{
  "num_hidden_layers": 12,
  "beta2": 0.95,
  "decay_shape": "linear",
  "final_lr_fraction": 0.0,
  "max_steps": 5272
}
Each number is 500 + 25 x the weight over its row's rms, rounded and kept within 0 to 999. Layers, rows and columns count from 0. Numbers have three digits each. The size before them is the row's rms in percent of the matrix's.

# layer 9 MLP gate, 640x320, rms 0.0806, rows 546-557, columns 240-319
099:474507461542510519515541511528482513512526486494515464424538489485493517506523477504470487496471506488508472484525519462516481543518485476486494508482555503539500473549463511510499476482475506458510515506520482539509481482507492473515472485
092:496503458503455499453522497442447522486502472496521522535466506485485478459475505476466535502511482533506451513514497489483518469490497460491494463467501456511504481493511525529528486552492504514468511487492503537497461466442537458483523465
105:535465511515469473523499535530483517510539507497497522494514512514474476499505475477484516529492527519501495488510513526493555534516529514466504525486556503498521474507479499533546518528437439494511549511508474507483517535459497503496496498
098:507487517518496481516488526501478500486506540475521480511471525514488522486513480499509536469463480509447524517498542532482507510523482534523489486458539501462508482474512457524534460517474513482484506509456522443514493486480525501510446525
099:533495461509436485494471506522528493471523515481498496507482494505501473502524487508527485530472482499506501564495529507483464511500511537442501488453499500501455506509510534515531509479499512548469488485459495490541523500495495511483460536
096:445508550502485490524491544508487517497459520492561488490502488520511484482503477550502469525495511498519489483519504522477484468523504532489473475508529521517526456508482513477484495514498486530483483531489489455526533502480505449567465500
103:488494495511506500485534555485474517523505502492501487486502550474500493505434500494491505514491554538495513533484485499498527498533484538473496486508524481526463478508498494510490469534512473517533510510475511487531479476471522498460523478
097:473512481494492510533483565504484515505524518477516519507510496508495505473510491516528492504537509530506487554515516528460523492534539517526489498503524504503470494499526557502528529468545471501474453524475494507529550470494475484509474506
099:465485455518497514499521506524464525487509429521478483464490488490483485505490498464538485532468529523487501537510501514522513515502512494500510475471511505502521518483429499505516537458464494510482534471525510507525489481500529465497456493
100:473454495520519494484514519522463514483505462519491499468556510452515486487511477489538481521506533494481523513445525511463483477514529500453512504512487467505491485463511550485450564516498538501484504462479532471483474495491530498472515461
099:522524501524512505500497460470542519457495537496488435494501514547530470462497495504471473466522464435465538486535465559524469492544517478491481533481497488489506458497510563511518491484505519508512525446488553486485482516488513517512517529
096:506480539542509444507549522514493493509482499512538499497518431477515496549476494445488503491487469488527484471454512470508516498479498453510529482528538546460518492504488524494502480526479531468459467493488523508480496440465518507518479518
# layer 9 MLP up, 640x320, rms 0.0833, rows 546-557, columns 240-319
091:488476511522497442534482525490495533505511476472487478494531527529437541496504456505504505505510459492488498516498491500517501458459520518519507515493506515492475455509513526456494504512506497495493495533486467481472503470467504481521493449
093:484491482525494523530497506502514458545539511534466476462502500524471531473445536484532485499490472480490503528510527520525491463473535507488520518523544482518492535491505459467462543520502542428490501465519508539483552542486531505500505557
106:476499486553488494480532503507545536461460514518528491488479542489465476478477500481524506534510513486500512504495545510532476498503491511497505543487513489503466512502489540498520479469493497458517465495505460505479494492495490548444482529
098:520472484500485492497477511553505461499487502477521518503484485445482482520504511520501510511512529515433498487512503468467495529511501502533484545512508449479514527511515475563462519475520482480498527545495472531476521490463515505519509472
099:465499518524463515511496502500464515489524467506496534497506540483501553504510510533540516541510507515526453495488520542548511490511491476465501471472545483480507520514496506532509511481482472498513527507513503511508507481487516492518497503
101:497510492529493501447456542493511517501476460502482519576434509472508552502535506501500502488493514460499478543510522473506489456505560458488489503526481541501528485511477488458512527483528546499528503448499568508469507514458556550491463536
107:504490534548484502502518531520501499491550531464528477531525510533483490448490506475487532497510500479513519525540475505537538478497529520520489480500505489477532537526513516528494505534466518490534530482512492537536490528510473506500512461
101:513510473463496486475469491489498571512547496510506503480497474494493493468510545484481515463484509513525410528521514535476498491501499512483428513495516502444470456525548483532537500472494511461502478494506549510499515456483511530439515488
096:507512512504487504494505472481493470456497484496500532494511461526503474517492544470522489489471529483551516456489456480497451500476526483512492520515515525561501475512475497532529489529492506526477487495488544497489505509544545461477490495
107:495472488528524526441460496464503444506469525484505481514509482519496481503531515505497481496531499511469522462467493510526538466470540520529492547518458479502599439527506478539512516501480483510516539479509539522518462498487496463487480498
103:504495518482519469468509508508505499494507495507490502487501433506524489476515510494482516500565481508518499555532484459464483504490494531509538513522479514469506533470524506511490459500466526546492487476518501504444533509532520547494496513
100:493512460474490471462524478505469507545490528462505518523506467507526555528490532478504483507508451475452473518502501503475511491495506500453469483472455525530500555515538527483538467498498475516500501512479503504526530480509518490486525516
# layer 9 MLP down (transposed), 640x320, rms 0.0792, rows 546-556, columns 240-319
098:473455506470482488483524490487524498521462532559504519531492451499505525492524497481500482497528505484513500480524502516530515533536549484537492515519483473431525504526477490463482508501508463518472496451499520501465481465494516507513527509
095:478566547477488481509580463515505522491541528478494495508503533494467500528512492510519421503486558495478542508485494545506514456487541487504484495531500489515499511509467522519503539482483569501515520516495462528516501471480521516455501510
100:500473498498497427526510506503525477506491470553483527501486503495487505522511492475521490560502496510516449529495540461478460505520519505532517467465479538496508525484514501502517544520523448537498481503499525497516497528452501484479537479
101:491468509573515520458496495507543497504540534519526495535521497512524549498461517508520530502502492514490488468482510486502500467514512484520448487481495521526479483504550526500567481492474546490477500481547504536459540519516549533477469469
103:523491484494507449473529512497470526470519478539518531478498503520505491501487516484458503505513537504516502458471491536522531467501471472525455541505494497479480437499490442557484503486492495473552490484539442523518549491496484518512505554
101:510490555470516489519535530523472543499479519491513483472533458512483444490518466503529492488485511462529497525492506514493521519483504546498448487524474507465529467491504498515507507498488486505507489507491481505524496478490521516537483534
107:524499494552556508468497465485505481479530525505483502508524478462488511509527495469476493474514521476507489563531502515507476492469490533482486516497517549505516506488529490512482492537483519494468468494483521522513515562522554487493504472
099:472515521523508538512500521511499465514530491514502512488510514501488466502517494536502496479494503504520526488510499494453484510519488490454517528506508529508477466497549479496552538501499474487570490448479493508508475515539492528527515486
100:531517493511458478458570517469536466516452493477509495518516456524502514529532503524508506489461519515508504531501475479494516518478462442501539468516500459491488467509501470496517506506531490502474491553490479534488480470504518508516457510
110:462523445498501488534489477502501529493503480485498471466464480455515510492474445508482523495531537497480521478501513512505530462484471531499525523491474501446507473506485468475511563489495511536490508497484488564452513477497484486516448497
100:459470508438531498471466492465552494488529472496476495540484514503515529482493529484471467503485490563525506508489529531499525533480461506459516490486498509512469544541500450481487512516508496531555538524501498497493522479468516477490467490